Each number is 50 + 12 x the weight over its row's rms, rounded and kept within 0 to 99. Layers, rows and columns count from 0. The size before them is the row's rms in percent of the matrix's.

# down: layer 3 MLP down (transposed), 256x64, rms 0.249, rows 54-106, columns 0-63
# up: layer 3 MLP up, 256x64, rms 0.248, rows 55-106, columns 0-63
down54 110:62 54 82 43 68 51 62 48 52 50 53 58 48 43 65 55 63 67 47 47 61 63 59 33 49 28 57 66 78 36 62 44 40 53 59 59 49 36 55 31 57 55 57 27 42 69 49 64 61 46 30 65 42 39 43 66 58 38 42 60 45 48 34 52
up55 107:43 75 51 73 39 49 31 55 71 71 46 56 48 35 66 68 55 56 61 50 38 37 43 46 49 44 41 61 43 52 58 52 54 31 49 62 29 51 41 46 28 32 38 47 36 66 41 66 33 54 64 45 53 43 54 56 58 59 40 26 40 65 53 37
down55 110:43 52 71 56 65 64 24 55 44 45 68 45 50 42 60 43 57 39 55 61 60 57 58 75 44 83 50 48 39 45 67 60 41 52 48 53 52 52 62 34 64 58 87 55 61 72 71 45 50 49 51 32 53 49 42 59 48 46 45 52 51 54 49 71
up56 096:44 54 44 67 58 43 59 51 44 65 47 67 40 42 61 45 44 70 51 60 72 42 32 65 48 64 29 55 36 30 38 49 41 49 60 57 51 61 42 46 52 25 25 51 48 58 39 31 62 55 40 35 62 49 61 77 38 52 48 39 40 46 25 45
down56 090:68 32 52 34 67 50 59 70 66 36 48 54 46 56 55 51 61 34 26 46 49 62 47 51 63 30 45 42 32 51 44 31 53 42 72 65 59 54 39 53 63 64 66 45 42 48 69 46 77 30 39 57 51 45 34 53 49 46 50 43 60 27 59 53
up57 101:41 56 36 59 45 70 45 53 26 48 76 64 62 40 62 63 49 62 69 54 32 51 59 52 37 55 46 51 63 57 50 32 63 65 41 47 35 50 63 37 47 37 37 46 52 66 62 30 51 56 72 48 53 70 45 45 31 43 55 53 65 41 72 34
down57 096:41 47 45 58 48 62 52 57 44 57 56 37 41 52 52 39 72 81 47 40 53 59 47 45 59 30 51 25 51 47 57 60 27 30 56 45 53 49 56 54 30 32 45 56 35 66 59 41 40 40 29 68 66 59 31 54 46 41 38 70 69 63 56 48
up58 105:46 48 42 45 68 59 37 60 68 71 52 93 67 57 69 54 35 60 40 47 69 43 54 57 48 63 49 64 36 66 47 55 72 56 49 73 63 51 52 65 39 61 45 51 31 69 46 53 56 59 60 45 42 49 51 52 60 55 49 42 32 47 51 42
down58 109:63 46 43 53 26 43 55 55 41 44 73 38 61 53 69 50 46 55 39 60 38 67 72 71 55 57 75 61 75 42 34 38 55 48 66 40 49 50 52 39 36 40 35 66 68 47 58 32 44 58 46 45 55 53 36 31 42 47 31 69 55 52 44 49
up59 099:48 38 64 72 58 47 53 51 56 62 63 46 60 41 48 44 74 62 58 67 33 59 46 61 53 64 34 36 73 40 52 63 50 33 42 56 42 44 55 44 57 45 40 63 30 53 52 59 44 68 83 49 54 43 33 56 43 56 33 42 46 79 39 49
down59 093:51 78 48 64 30 49 53 64 57 56 44 56 63 65 76 42 19 45 54 64 41 59 33 40 56 64 57 41 41 62 52 41 38 49 48 75 43 49 54 60 42 37 53 63 69 48 52 68 34 39 30 47 51 42 52 29 40 50 63 43 49 41 62 47
up60 097:38 71 44 57 63 56 57 58 60 75 72 43 55 52 47 46 49 43 63 39 44 73 59 55 55 62 44 44 48 36 58 29 55 58 44 57 55 56 54 45 45 61 39 68 55 68 41 23 56 47 74 52 51 52 59 34 54 42 45 22 64 77 52 41
down60 108:68 54 55 43 47 33 42 59 43 43 65 51 42 52 52 37 37 49 49 65 70 55 29 59 69 42 41 66 44 48 55 56 52 35 63 48 30 45 25 69 56 75 62 43 57 32 59 48 59 37 61 39 60 50 28 35 44 67 58 61 48 39 27 52
up61 104:56 55 32 74 43 63 56 57 57 60 59 60 65 44 42 29 47 60 65 43 61 48 60 56 38 43 30 43 38 31 56 44 31 33 18 44 60 51 22 50 49 46 46 47 32 66 46 64 53 52 52 55 49 58 21 44 48 45 51 34 44 37 55 56
down61 101:71 44 46 42 59 57 50 59 50 65 79 47 53 43 45 66 34 48 30 41 40 31 55 60 45 50 58 32 62 48 47 46 53 57 57 42 45 30 77 43 37 58 57 37 57 34 61 48 57 54 62 56 62 50 56 57 22 62 46 42 47 48 39 15
up62 103:35 45 50 69 70 53 52 66 46 55 55 70 54 62 43 51 37 41 70 44 47 48 58 65 38 55 60 29 54 33 42 42 46 49 57 57 41 53 63 47 50 61 23 50 40 69 53 37 35 58 69 23 46 40 45 53 57 56 45 14 52 34 58 49
down62 109:26 43 69 54 57 47 63 68 48 65 38 70 31 49 38 60 52 49 49 36 34 44 36 36 41 33 48 54 45 35 48 54 40 33 58 49 62 63 69 38 56 32 69 40 52 55 39 31 52 62 45 28 39 41 45 42 39 52 32 56 51 66 43 69
up63 108:60 31 52 40 52 56 35 56 56 37 57 48 46 36 71 40 46 44 46 37 62 42 72 53 51 55 57 37 60 32 56 14 37 49 36 57 64 57 41 60 46 76 62 63 51 58 48 67 43 56 66 53 65 52 58 33 27 45 29 42 52 48 60 42
down63 110:60 69 61 26 55 46 43 38 30 40 69 31 57 75 39 71 34 53 39 43 56 52 62 61 52 71 40 70 53 65 41 62 54 45 60 53 44 52 59 55 55 32 56 31 41 47 70 67 41 53 36 52 33 34 51 36 47 48 56 46 40 46 36 47
up64 103:53 59 48 63 49 30 35 64 73 54 55 55 73 42 50 54 30 53 62 47 40 48 70 45 36 78 35 46 47 46 53 34 45 39 58 59 41 59 57 45 52 31 24 63 40 67 56 34 26 52 69 42 57 47 37 48 35 50 47 42 44 50 37 64
down64 107:50 84 53 45 38 51 58 55 47 42 52 43 38 53 62 55 58 61 71 48 59 45 46 54 68 27 43 65 55 70 26 57 41 39 51 57 57 50 41 47 24 49 53 64 64 51 26 55 69 39 48 47 44 57 40 33 44 62 41 26 57 53 58 69
up65 090:31 45 36 31 42 42 54 65 72 59 66 59 52 50 52 41 71 45 28 67 47 50 66 60 38 44 49 45 36 26 53 48 48 23 42 49 36 63 66 57 47 48 59 73 28 53 43 50 47 43 47 45 52 77 65 65 58 49 49 38 51 37 46 49
down65 093:58 38 55 25 53 50 61 27 35 68 24 54 44 48 51 50 43 34 46 68 56 56 54 33 53 39 49 36 38 60 48 51 59 62 47 47 49 43 46 55 38 32 64 66 80 67 52 32 46 38 30 58 35 60 45 50 71 44 42 57 41 69 42 61
up66 102:37 38 38 59 49 52 62 58 53 33 64 67 62 48 49 57 51 71 46 38 40 32 47 69 55 52 51 40 38 23 50 68 38 40 36 60 58 53 55 40 49 46 61 51 41 54 31 56 12 58 61 43 51 55 44 65 47 63 48 49 26 54 24 49
down66 102:31 77 43 63 47 53 41 26 33 58 34 46 53 29 42 46 58 38 37 35 46 48 60 31 62 36 61 51 52 43 61 52 60 50 57 49 57 56 56 60 46 42 59 49 66 57 78 59 66 31 64 53 55 53 69 37 39 51 39 59 61 67 72 40
up67 106:44 55 67 54 53 44 50 57 62 52 64 51 43 35 64 58 57 46 73 38 69 71 61 40 28 71 56 41 36 67 55 38 39 33 55 74 59 45 32 58 41 41 60 66 37 51 62 40 48 48 51 36 36 38 50 38 30 66 53 40 30 52 50 63
down67 104:71 53 42 37 47 62 42 47 54 59 53 56 61 52 53 59 56 44 63 54 38 51 57 42 44 35 78 80 58 48 54 39 41 29 62 57 48 68 27 47 51 42 73 56 63 35 65 48 38 41 58 62 49 31 56 59 56 42 26 28 30 46 50 52
up68 100:48 42 47 33 79 50 49 39 61 53 52 41 64 45 68 60 60 52 74 43 36 64 48 47 45 41 41 52 53 57 58 55 35 28 56 52 30 59 51 66 54 43 44 41 56 45 22 36 51 46 77 42 72 51 57 50 33 59 39 47 44 32 25 53
down68 095:60 55 51 58 58 37 64 56 50 40 54 45 76 28 48 60 53 45 52 58 83 66 61 78 48 54 41 52 41 54 63 59 50 61 47 52 56 45 55 47 45 31 64 58 56 35 49 49 41 29 52 30 40 43 52 78 70 25 49 53 41 46 65 47
up69 096:39 40 53 54 74 42 53 34 67 52 56 79 63 38 45 46 48 52 54 52 45 63 38 47 47 70 44 55 48 63 56 70 81 47 56 39 39 40 46 58 40 50 49 53 28 41 30 28 48 49 65 36 59 59 30 33 53 43 62 48 50 41 57 28
down69 091:49 61 48 47 47 75 75 55 45 69 47 50 39 41 43 53 48 54 32 30 41 48 45 39 48 44 25 54 58 29 55 50 43 32 43 47 50 64 61 71 67 37 65 37 71 57 32 30 56 54 60 71 58 61 43 58 61 35 36 49 46 38 57 46
up70 087:62 44 44 37 47 45 51 54 48 46 63 51 63 63 76 35 72 54 29 43 39 36 44 65 62 65 49 31 69 49 31 46 51 31 53 56 38 66 42 60 45 43 44 55 44 56 58 61 25 53 48 27 50 41 56 39 52 44 39 37 59 31 33 27
down70 083:37 36 56 30 48 47 67 55 39 22 71 39 38 40 61 59 53 50 51 35 56 46 74 42 66 31 57 36 33 30 67 65 58 44 50 55 58 21 46 45 49 47 65 42 63 48 58 34 62 52 54 59 48 40 55 62 50 50 44 55 45 60 32 69
up71 100:39 44 64 45 50 66 54 29 60 60 53 84 69 35 52 58 62 38 45 30 56 78 54 51 28 45 53 34 36 53 58 54 72 61 34 54 34 45 46 52 35 47 57 43 47 50 51 48 51 59 49 29 56 35 30 43 44 49 73 43 60 51 58 46
down71 102:64 67 36 55 45 59 62 39 47 41 50 49 28 38 29 65 54 51 35 50 49 62 72 42 32 77 67 59 48 77 37 47 47 46 48 40 45 56 35 57 45 58 66 55 43 57 70 58 26 61 45 58 53 51 40 53 61 61 72 32 59 45 49 40
up72 094:34 65 63 40 48 45 26 45 44 39 55 55 45 49 53 50 65 54 71 21 54 53 70 64 52 50 56 31 36 51 48 43 24 59 32 56 55 50 48 73 42 71 46 55 43 61 60 53 58 60 49 36 65 33 61 56 42 45 31 43 64 42 31 58
down72 096:58 46 39 17 54 42 55 49 54 81 54 54 68 58 34 60 39 47 43 59 62 53 44 29 74 48 44 73 61 49 57 59 42 59 65 55 40 44 48 45 58 22 41 30 45 58 56 52 43 26 62 42 36 54 51 43 47 46 56 49 54 53 43 27
up73 096:35 57 50 59 57 51 44 48 33 55 70 57 51 45 52 43 55 84 66 39 48 49 40 49 29 67 62 30 65 35 45 29 44 39 43 49 34 55 48 44 45 72 54 58 62 61 38 49 44 67 52 59 41 60 42 43 33 38 48 54 28 57 28 29
down73 098:49 32 59 42 31 46 58 52 56 40 37 36 59 51 60 50 37 35 30 56 70 61 57 71 70 36 54 49 29 49 47 57 58 45 68 61 70 34 52 69 51 46 66 47 48 57 79 32 58 51 65 35 46 59 63 42 54 47 34 57 50 30 48 50
up74 112:50 50 46 52 67 52 46 45 74 57 78 57 79 57 72 38 57 56 50 71 29 56 47 49 44 70 55 52 56 49 39 30 46 45 41 50 31 56 47 47 37 36 49 52 41 69 33 65 34 46 64 45 52 71 42 59 43 43 53 52 55 32 44 70
down74 113:50 64 40 43 69 39 45 50 42 44 59 44 42 34 64 66 49 53 16 50 80 69 53 53 62 39 47 58 58 28 65 67 55 48 48 39 69 55 35 23 54 57 52 49 53 58 43 52 31 63 36 51 49 68 62 40 55 62 62 51 54 48 52 60
up75 099:58 60 58 40 47 33 42 08 39 40 71 52 48 42 77 54 41 56 32 59 63 44 53 48 47 43 49 61 39 26 40 41 42 40 43 61 27 53 50 64 33 49 39 58 49 42 42 43 50 67 51 44 49 57 49 45 52 70 51 41 60 44 38 26
down75 093:57 46 51 44 70 41 41 44 57 46 42 36 37 45 34 42 33 52 49 36 64 55 47 40 40 71 47 43 69 58 53 70 57 60 59 66 76 30 43 63 56 39 28 49 42 55 47 38 78 57 50 39 51 58 65 46 86 39 46 47 50 56 49 54
up76 099:42 72 58 62 58 62 31 45 48 64 56 50 49 56 59 34 55 41 58 56 43 69 36 59 52 48 41 50 55 38 59 49 56 56 41 82 33 48 34 40 49 70 52 48 51 52 57 59 55 78 52 48 61 70 53 45 44 57 53 14 79 46 52 50
down76 091:37 50 72 59 36 28 58 68 46 38 48 48 66 62 54 55 24 61 55 54 42 65 56 39 68 58 30 64 42 58 52 32 40 41 50 56 70 62 35 62 43 37 50 28 66 48 61 39 71 61 41 48 51 43 55 53 58 31 57 64 59 56 59 43
up77 094:59 53 74 49 50 67 67 59 53 75 59 53 33 35 56 62 67 60 41 51 50 55 61 50 45 73 44 57 49 37 56 36 49 56 36 52 51 46 40 72 42 51 56 76 49 64 53 77 38 51 61 54 77 47 39 55 37 38 48 25 53 46 43 49
down77 088:54 50 55 35 68 58 39 65 58 45 49 30 43 47 36 48 51 64 47 50 40 62 43 49 57 56 68 58 51 42 34 77 53 51 51 31 32 74 50 36 34 26 57 46 51 40 51 44 62 39 45 39 35 22 37 42 54 47 70 54 36 74 54 56
up78 109:42 47 54 34 58 76 49 46 61 38 51 54 43 55 56 47 41 42 42 43 53 39 82 62 55 50 29 48 46 35 43 24 37 71 36 55 41 54 41 46 24 55 37 61 48 58 47 62 37 73 52 27 49 51 58 46 42 72 55 48 38 32 43 60
down78 108:39 50 50 47 45 57 51 42 29 23 42 31 49 57 73 43 23 53 44 58 52 46 56 55 58 72 74 83 39 39 39 67 42 52 52 36 48 66 44 56 47 48 41 45 41 49 68 39 48 44 59 45 46 62 37 65 54 58 47 53 30 68 43 59
up79 109:53 47 43 78 48 59 57 27 68 66 55 54 48 23 72 52 57 41 71 23 52 47 52 68 40 67 44 39 46 55 66 58 20 58 40 42 49 54 39 51 24 45 48 63 52 56 55 36 63 57 52 40 48 51 38 53 44 66 54 51 56 54 40 48
down79 123:72 56 38 58 48 50 46 27 50 49 64 38 51 59 47 44 33 45 59 41 56 43 60 52 55 61 49 57 71 38 24 31 80 27 43 56 33 31 49 49 50 45 43 49 32 43 36 50 39 50 50 47 27 56 52 42 37 46 49 46 60 70 24 49
up80 095:36 54 58 54 51 54 23 37 57 52 58 65 51 54 59 48 42 52 58 51 69 56 60 64 58 57 61 65 35 42 46 65 39 53 34 65 54 55 54 74 19 36 53 59 54 58 53 49 41 68 37 40 53 48 62 75 33 34 68 36 69 35 47 58
down80 096:64 49 50 40 56 41 54 69 52 61 34 32 47 50 35 52 56 56 68 55 44 73 30 37 67 54 52 44 59 42 51 44 58 57 52 52 57 49 52 48 68 50 62 32 60 57 39 38 49 26 48 83 23 62 43 74 62 51 52 54 32 39 58 35
up81 108:31 50 39 51 52 61 64 46 57 71 53 73 43 51 58 42 48 37 44 46 38 47 64 42 46 71 30 30 48 60 45 57 55 48 33 50 54 47 39 43 41 51 12 57 32 51 59 34 52 57 52 41 52 35 51 50 20 40 21 54 44 59 56 52
down81 100:40 42 54 48 49 43 84 46 42 49 45 63 49 63 54 46 50 54 68 44 57 76 51 51 53 23 60 49 42 33 46 41 55 48 56 59 39 36 26 49 40 34 58 60 52 47 63 49 49 47 66 36 39 26 69 63 41 63 73 55 66 67 65 44
up82 096:40 46 45 72 67 55 49 62 62 47 67 57 41 38 66 52 67 50 83 35 65 68 55 51 56 34 39 58 54 45 62 43 52 65 39 65 33 52 50 35 48 26 50 71 36 36 44 52 42 39 47 46 54 39 71 52 44 68 47 49 34 42 40 64
down82 098:66 44 47 55 47 51 40 68 55 33 57 51 61 27 60 74 45 51 47 50 39 24 41 38 49 43 39 53 73 42 43 52 60 58 67 36 52 59 28 54 37 65 59 37 58 41 31 50 75 38 39 55 57 47 41 40 69 27 60 47 51 57 63 63
up83 106:47 49 45 64 49 70 66 46 62 52 86 71 50 45 56 43 39 38 54 66 39 57 41 57 46 42 28 44 47 30 53 66 85 44 43 50 61 52 42 57 49 46 53 68 33 44 56 39 50 50 35 44 70 45 46 41 65 67 45 47 48 50 55 71
down83 109:59 46 61 51 53 48 60 32 35 44 40 37 55 50 44 44 68 47 32 53 53 62 62 50 45 35 59 39 46 64 56 75 55 56 70 48 39 55 74 61 57 40 80 62 39 50 66 53 29 56 52 54 42 39 45 50 60 10 49 37 47 58 59 58
up84 101:51 47 27 74 39 35 64 18 50 46 75 57 45 56 49 57 64 59 62 47 45 60 61 60 49 42 50 47 63 51 57 31 48 52 43 49 73 69 43 31 47 27 45 41 32 51 58 37 52 71 56 41 40 53 56 49 36 35 31 42 48 41 50 61
down84 110:37 70 39 36 39 72 61 56 35 58 52 55 41 45 30 50 43 48 42 40 52 47 84 25 26 42 48 57 66 63 52 49 59 52 61 71 61 45 38 53 66 46 63 58 36 58 37 42 55 50 27 68 54 48 53 44 45 63 53 56 60 44 71 50
up85 094:35 62 59 38 36 70 62 40 61 41 46 47 56 31 68 65 21 60 68 60 42 54 37 51 44 47 53 53 60 43 46 41 71 56 46 54 56 91 32 35 32 42 44 64 48 58 50 41 50 48 53 42 60 50 44 54 44 65 31 53 68 54 52 51
down85 093:49 22 47 29 58 34 51 78 43 52 34 47 69 71 53 27 63 51 54 46 44 36 44 56 56 59 49 49 39 43 38 64 24 44 58 22 36 49 54 46 43 37 51 48 58 61 61 56 46 48 61 46 65 54 64 66 48 46 48 53 39 74 52 40
up86 097:51 63 48 67 41 53 44 58 82 41 57 74 37 48 54 35 41 51 50 73 42 37 49 53 45 73 57 43 51 36 57 57 55 32 26 59 39 48 49 30 45 66 48 70 41 71 39 54 35 67 60 55 52 73 39 66 52 53 48 43 36 47 55 58
down86 088:48 59 59 48 38 58 53 46 41 55 48 31 33 44 42 34 56 64 44 55 48 58 55 40 42 48 50 50 50 66 18 43 28 40 38 47 55 45 49 44 53 53 42 59 57 49 54 31 68 78 58 65 31 52 50 22 61 42 72 52 53 47 77 29
up87 096:33 28 55 58 49 48 50 40 44 34 67 53 59 60 59 69 77 72 32 69 64 43 62 61 52 56 49 44 31 36 61 34 35 59 37 68 47 37 55 56 29 56 45 70 57 47 46 56 58 53 57 40 53 67 39 40 60 57 55 50 38 36 39 62
down87 093:44 59 55 32 38 33 53 71 55 44 43 26 63 48 42 52 35 32 32 52 20 28 51 38 44 31 45 67 42 64 63 56 36 45 56 27 41 52 44 51 32 55 35 46 58 52 56 57 44 52 45 44 49 41 68 59 36 48 35 41 32 61 58 47
up88 105:45 45 45 59 57 40 34 59 51 53 52 53 77 58 56 45 67 49 46 47 66 62 60 77 58 59 47 56 44 40 44 52 44 56 52 60 63 28 43 33 28 54 41 61 34 67 40 58 45 50 79 54 69 76 70 47 52 65 50 46 49 49 32 67
down88 111:28 58 48 37 38 63 39 44 37 71 64 44 45 31 45 47 25 40 66 53 37 43 42 37 41 37 60 58 42 28 48 36 53 51 55 51 75 35 64 54 41 45 55 59 46 73 51 48 33 60 37 41 57 65 48 45 59 51 75 29 48 45 58 40
up89 101:40 61 52 62 57 58 29 56 40 43 52 47 58 70 68 55 62 60 62 62 62 42 24 54 13 59 66 43 51 55 38 31 48 35 44 57 44 56 47 47 53 56 35 52 43 52 38 46 21 53 46 34 68 52 35 58 42 71 55 38 37 43 53 40
down89 112:33 29 50 40 45 52 55 44 58 59 40 32 44 55 70 54 35 56 59 45 46 45 63 62 32 62 49 31 46 63 49 63 43 47 49 58 45 27 67 29 51 51 33 41 68 49 40 57 35 50 41 48 70 41 25 26 36 37 55 53 52 71 51 67
up90 101:57 40 51 72 67 59 51 45 30 57 55 65 60 41 72 65 49 49 45 58 50 34 44 65 42 38 36 57 51 38 70 43 58 26 45 76 46 47 54 38 47 69 51 44 40 40 26 42 64 49 41 40 58 66 48 34 42 42 20 44 59 43 48 44
down90 096:70 62 62 34 51 18 33 60 67 56 48 57 55 58 55 52 35 38 31 69 44 28 54 57 22 57 68 39 42 60 49 54 40 45 50 51 36 50 77 62 34 51 56 72 48 63 59 41 29 56 55 55 42 50 57 55 47 46 40 50 58 44 53 51
up91 091:22 29 53 46 58 59 59 64 69 68 53 49 39 37 62 40 45 43 59 27 50 36 54 64 30 63 42 55 17 48 42 61 52 42 60 53 33 46 28 52 55 39 46 44 39 49 37 46 41 50 39 45 51 56 63 52 55 63 47 39 37 24 56 35
down91 085:83 47 55 43 38 50 47 51 51 54 53 38 39 33 54 45 65 28 26 47 46 45 41 39 67 45 43 41 58 62 36 39 47 52 61 34 56 57 51 38 60 49 57 54 80 79 50 51 68 39 42 46 64 43 48 52 56 34 36 74 63 39 48 45
up92 095:35 64 50 43 68 73 38 47 60 50 72 53 31 43 63 37 48 55 76 40 62 54 40 48 62 60 53 68 42 63 52 47 32 64 67 38 44 50 57 54 44 36 51 66 39 63 62 43 11 49 55 43 56 45 52 62 48 66 51 43 49 36 48 62
down92 099:46 53 50 61 44 62 36 75 40 42 28 35 49 46 59 58 42 48 56 55 48 49 36 37 32 54 53 52 54 47 65 53 41 62 50 39 73 29 53 53 65 81 59 66 66 72 63 44 44 51 48 61 47 51 70 56 37 27 59 61 36 31 51 62
up93 101:41 32 60 59 55 44 57 35 55 60 43 60 48 39 54 47 39 38 47 34 52 61 53 51 37 52 20 42 42 27 63 52 34 55 34 58 31 59 54 47 53 55 38 77 52 59 55 50 28 56 53 29 51 71 35 40 45 55 49 32 40 29 57 74
down93 100:55 55 32 26 54 57 59 61 46 32 49 26 53 46 44 52 39 44 51 61 42 58 38 38 39 48 65 69 52 54 51 41 22 54 82 55 64 55 59 53 52 61 52 41 25 49 58 51 59 49 69 60 33 39 45 52 80 49 44 40 45 57 33 50
up94 096:37 56 42 54 44 39 29 39 63 46 51 45 78 43 54 54 34 46 70 60 45 46 79 57 53 60 16 61 39 65 60 47 45 53 63 54 47 50 46 61 41 47 35 38 31 47 29 33 47 50 43 32 55 57 56 62 42 49 39 55 43 55 74 36
down94 091:62 41 59 65 57 39 55 71 53 54 57 21 30 42 51 41 65 51 55 60 40 75 51 56 48 70 68 68 69 63 56 33 52 44 50 44 35 54 51 51 47 40 53 62 66 31 59 54 47 56 69 39 36 13 50 48 49 38 54 43 55 50 51 50
up95 093:41 44 45 61 43 80 41 31 55 47 64 73 73 64 65 49 52 69 59 29 72 44 56 46 47 30 54 32 49 34 62 39 60 36 23 57 56 49 50 43 33 68 55 47 60 65 51 53 48 65 53 50 52 51 55 44 46 47 64 52 45 67 42 58
down95 093:66 64 20 50 53 57 56 65 51 45 35 42 53 41 36 53 54 49 65 37 37 69 34 56 58 46 36 30 39 58 38 40 49 66 54 50 34 34 60 50 50 50 53 55 57 52 63 59 49 43 40 34 82 50 44 54 58 45 20 55 74 64 44 43
up96 099:27 40 29 44 51 27 63 40 62 51 44 64 82 46 46 64 68 49 42 44 49 42 73 56 67 54 39 45 42 67 48 37 57 32 34 57 31 55 49 58 50 47 34 49 38 43 64 44 51 60 49 37 53 62 49 21 34 61 49 50 44 38 45 52
down96 090:54 52 31 36 55 72 51 33 56 35 52 35 66 44 26 55 41 41 61 50 87 49 36 44 46 59 70 53 46 50 59 52 60 46 50 49 43 51 51 56 59 50 63 61 61 60 27 42 48 42 59 68 72 58 44 43 77 57 47 38 68 52 58 44
up97 093:46 34 30 51 77 54 42 45 63 36 81 54 54 47 72 41 62 46 55 40 55 62 42 50 41 43 74 42 47 62 37 67 56 70 45 45 68 50 33 39 27 52 59 65 60 54 36 56 54 51 59 41 63 54 47 36 46 43 55 44 51 41 24 53
down97 099:62 55 36 60 36 51 47 41 65 38 61 45 63 45 24 40 30 75 54 26 68 53 54 36 48 74 38 33 50 45 56 71 51 47 35 59 51 60 55 47 65 29 61 45 50 51 56 44 34 35 59 65 65 46 47 50 55 57 27 68 52 53 45 57
up98 111:53 42 38 49 62 65 58 48 81 57 56 47 43 51 59 49 65 41 57 18 53 59 38 81 51 45 58 27 42 46 63 47 34 48 39 64 61 46 36 51 32 44 46 54 30 66 58 53 35 56 72 54 58 55 77 49 52 57 45 35 55 46 48 50
down98 108:52 52 36 45 42 53 63 32 48 52 59 53 56 41 36 77 52 34 67 54 50 56 51 43 54 73 54 50 53 52 45 55 39 70 55 56 51 37 68 45 56 29 46 53 54 65 20 62 48 42 25 63 52 22 38 30 43 48 28 66 60 47 44 45
up99 110:53 44 65 54 47 85 51 52 36 66 57 63 60 55 49 62 46 45 54 51 39 24 59 69 50 63 45 44 40 48 41 38 71 43 49 60 68 65 42 72 31 57 43 52 32 49 55 43 64 76 35 53 61 44 57 50 30 54 51 37 35 48 36 50
down99 115:42 62 44 60 58 45 60 61 38 43 36 37 43 69 75 37 84 50 56 49 68 51 48 45 34 47 56 50 60 57 34 66 49 61 55 55 54 37 35 64 53 38 54 48 42 57 57 41 36 50 58 70 44 70 46 55 51 53 71 67 72 60 70 37
up100 096:55 30 73 26 43 46 57 54 55 50 75 57 52 38 47 59 58 69 68 76 66 58 48 53 44 67 50 41 47 61 57 43 48 56 40 61 62 45 52 43 25 51 54 33 54 68 42 55 62 60 57 39 48 54 48 34 30 64 54 36 46 21 45 43
down100 089:43 51 54 63 49 29 56 47 22 47 72 56 49 59 61 50 53 55 45 38 26 57 49 53 40 38 55 44 44 35 42 62 39 35 52 18 48 51 51 52 70 67 56 78 47 52 58 70 67 62 51 57 64 46 68 72 46 53 49 64 58 54 38 42
up101 108:44 42 43 55 47 64 19 39 76 41 48 51 48 50 38 41 44 51 58 44 58 41 72 50 55 54 45 56 19 42 45 38 48 61 45 50 36 62 29 41 57 50 25 54 40 53 55 30 41 45 50 41 78 51 52 70 27 52 64 48 62 60 41 52
down101 098:66 50 69 42 38 35 29 66 58 56 48 43 63 54 34 57 45 49 47 75 32 62 56 57 69 36 46 42 45 50 26 63 48 62 35 42 58 50 69 36 30 50 41 49 64 40 64 26 45 53 63 45 38 48 48 43 59 51 67 63 55 28 53 38
up102 101:19 53 64 47 48 66 54 65 43 40 63 68 50 56 48 52 54 47 59 52 42 57 36 61 28 66 50 39 34 61 66 29 54 49 38 80 46 61 53 47 47 53 49 38 56 60 64 58 26 59 58 53 49 50 65 45 47 74 29 53 43 54 29 42
down102 097:70 69 49 71 42 55 45 34 46 44 23 41 68 41 50 53 75 50 43 75 59 56 61 38 58 26 60 59 50 46 58 38 50 47 43 48 71 32 41 53 53 31 44 67 50 57 64 56 55 45 43 57 41 38 37 51 40 43 56 64 24 53 44 60
up103 094:58 50 42 55 38 55 51 39 71 56 59 51 62 39 91 52 37 42 38 49 69 40 67 71 38 65 49 55 23 45 63 58 57 57 30 71 46 52 42 56 27 57 48 54 57 45 41 29 60 47 52 57 62 63 56 66 54 52 59 42 58 51 40 52
down103 094:39 45 73 37 41 56 66 46 06 54 57 48 47 45 40 44 38 47 37 49 62 43 42 62 62 65 64 49 68 57 55 51 46 55 53 70 51 34 69 56 66 49 46 60 36 60 31 48 80 41 51 60 54 43 36 37 57 43 56 44 58 39 39 55
up104 100:63 61 52 45 60 53 58 37 37 54 59 61 80 56 47 47 46 70 40 59 45 57 67 49 48 43 19 49 33 51 50 27 48 33 49 70 47 55 33 54 41 33 53 44 33 50 44 43 53 64 48 41 73 55 41 48 27 43 61 44 53 74 60 36
down104 099:23 55 55 42 43 45 54 50 52 26 47 71 45 36 39 58 52 32 70 42 35 58 51 65 44 60 50 70 70 54 55 37 48 45 50 36 58 61 58 46 72 42 60 58 43 56 53 57 61 15 43 51 75 37 44 56 50 69 48 34 47 44 42 43
up105 094:49 41 64 60 46 52 41 25 61 56 63 48 50 21 73 39 55 52 64 71 40 57 23 50 40 54 54 75 64 44 43 46 49 57 45 53 51 42 53 58 60 61 38 75 30 52 40 57 45 54 49 33 63 66 53 53 69 64 45 53 45 36 45 69
down105 095:25 46 47 47 39 50 61 46 52 52 33 72 53 61 47 58 35 50 58 56 19 38 53 20 41 53 46 56 31 63 38 56 36 28 49 30 51 48 42 41 39 46 47 38 68 33 35 61 41 47 57 63 51 52 39 45 34 62 54 56 57 59 67 68
up106 095:58 56 38 64 66 68 70 49 49 51 70 41 42 59 54 56 47 62 49 43 55 40 45 67 48 55 34 41 46 49 55 47 70 29 24 56 58 51 43 63 32 51 52 66 51 56 51 83 44 58 48 59 73 52 62 52 53 83 49 31 49 55 57 66
down106 091:31 41 43 31 78 47 53 52 46 36 66 59 59 48 51 52 58 58 60 45 48 44 59 51 40 39 36 39 70 51 66 58 67 47 65 57 25 67 53 35 74 47 53 29 53 55 57 58 22 54 67 47 37 47 34 40 37 31 54 51 56 64 47 52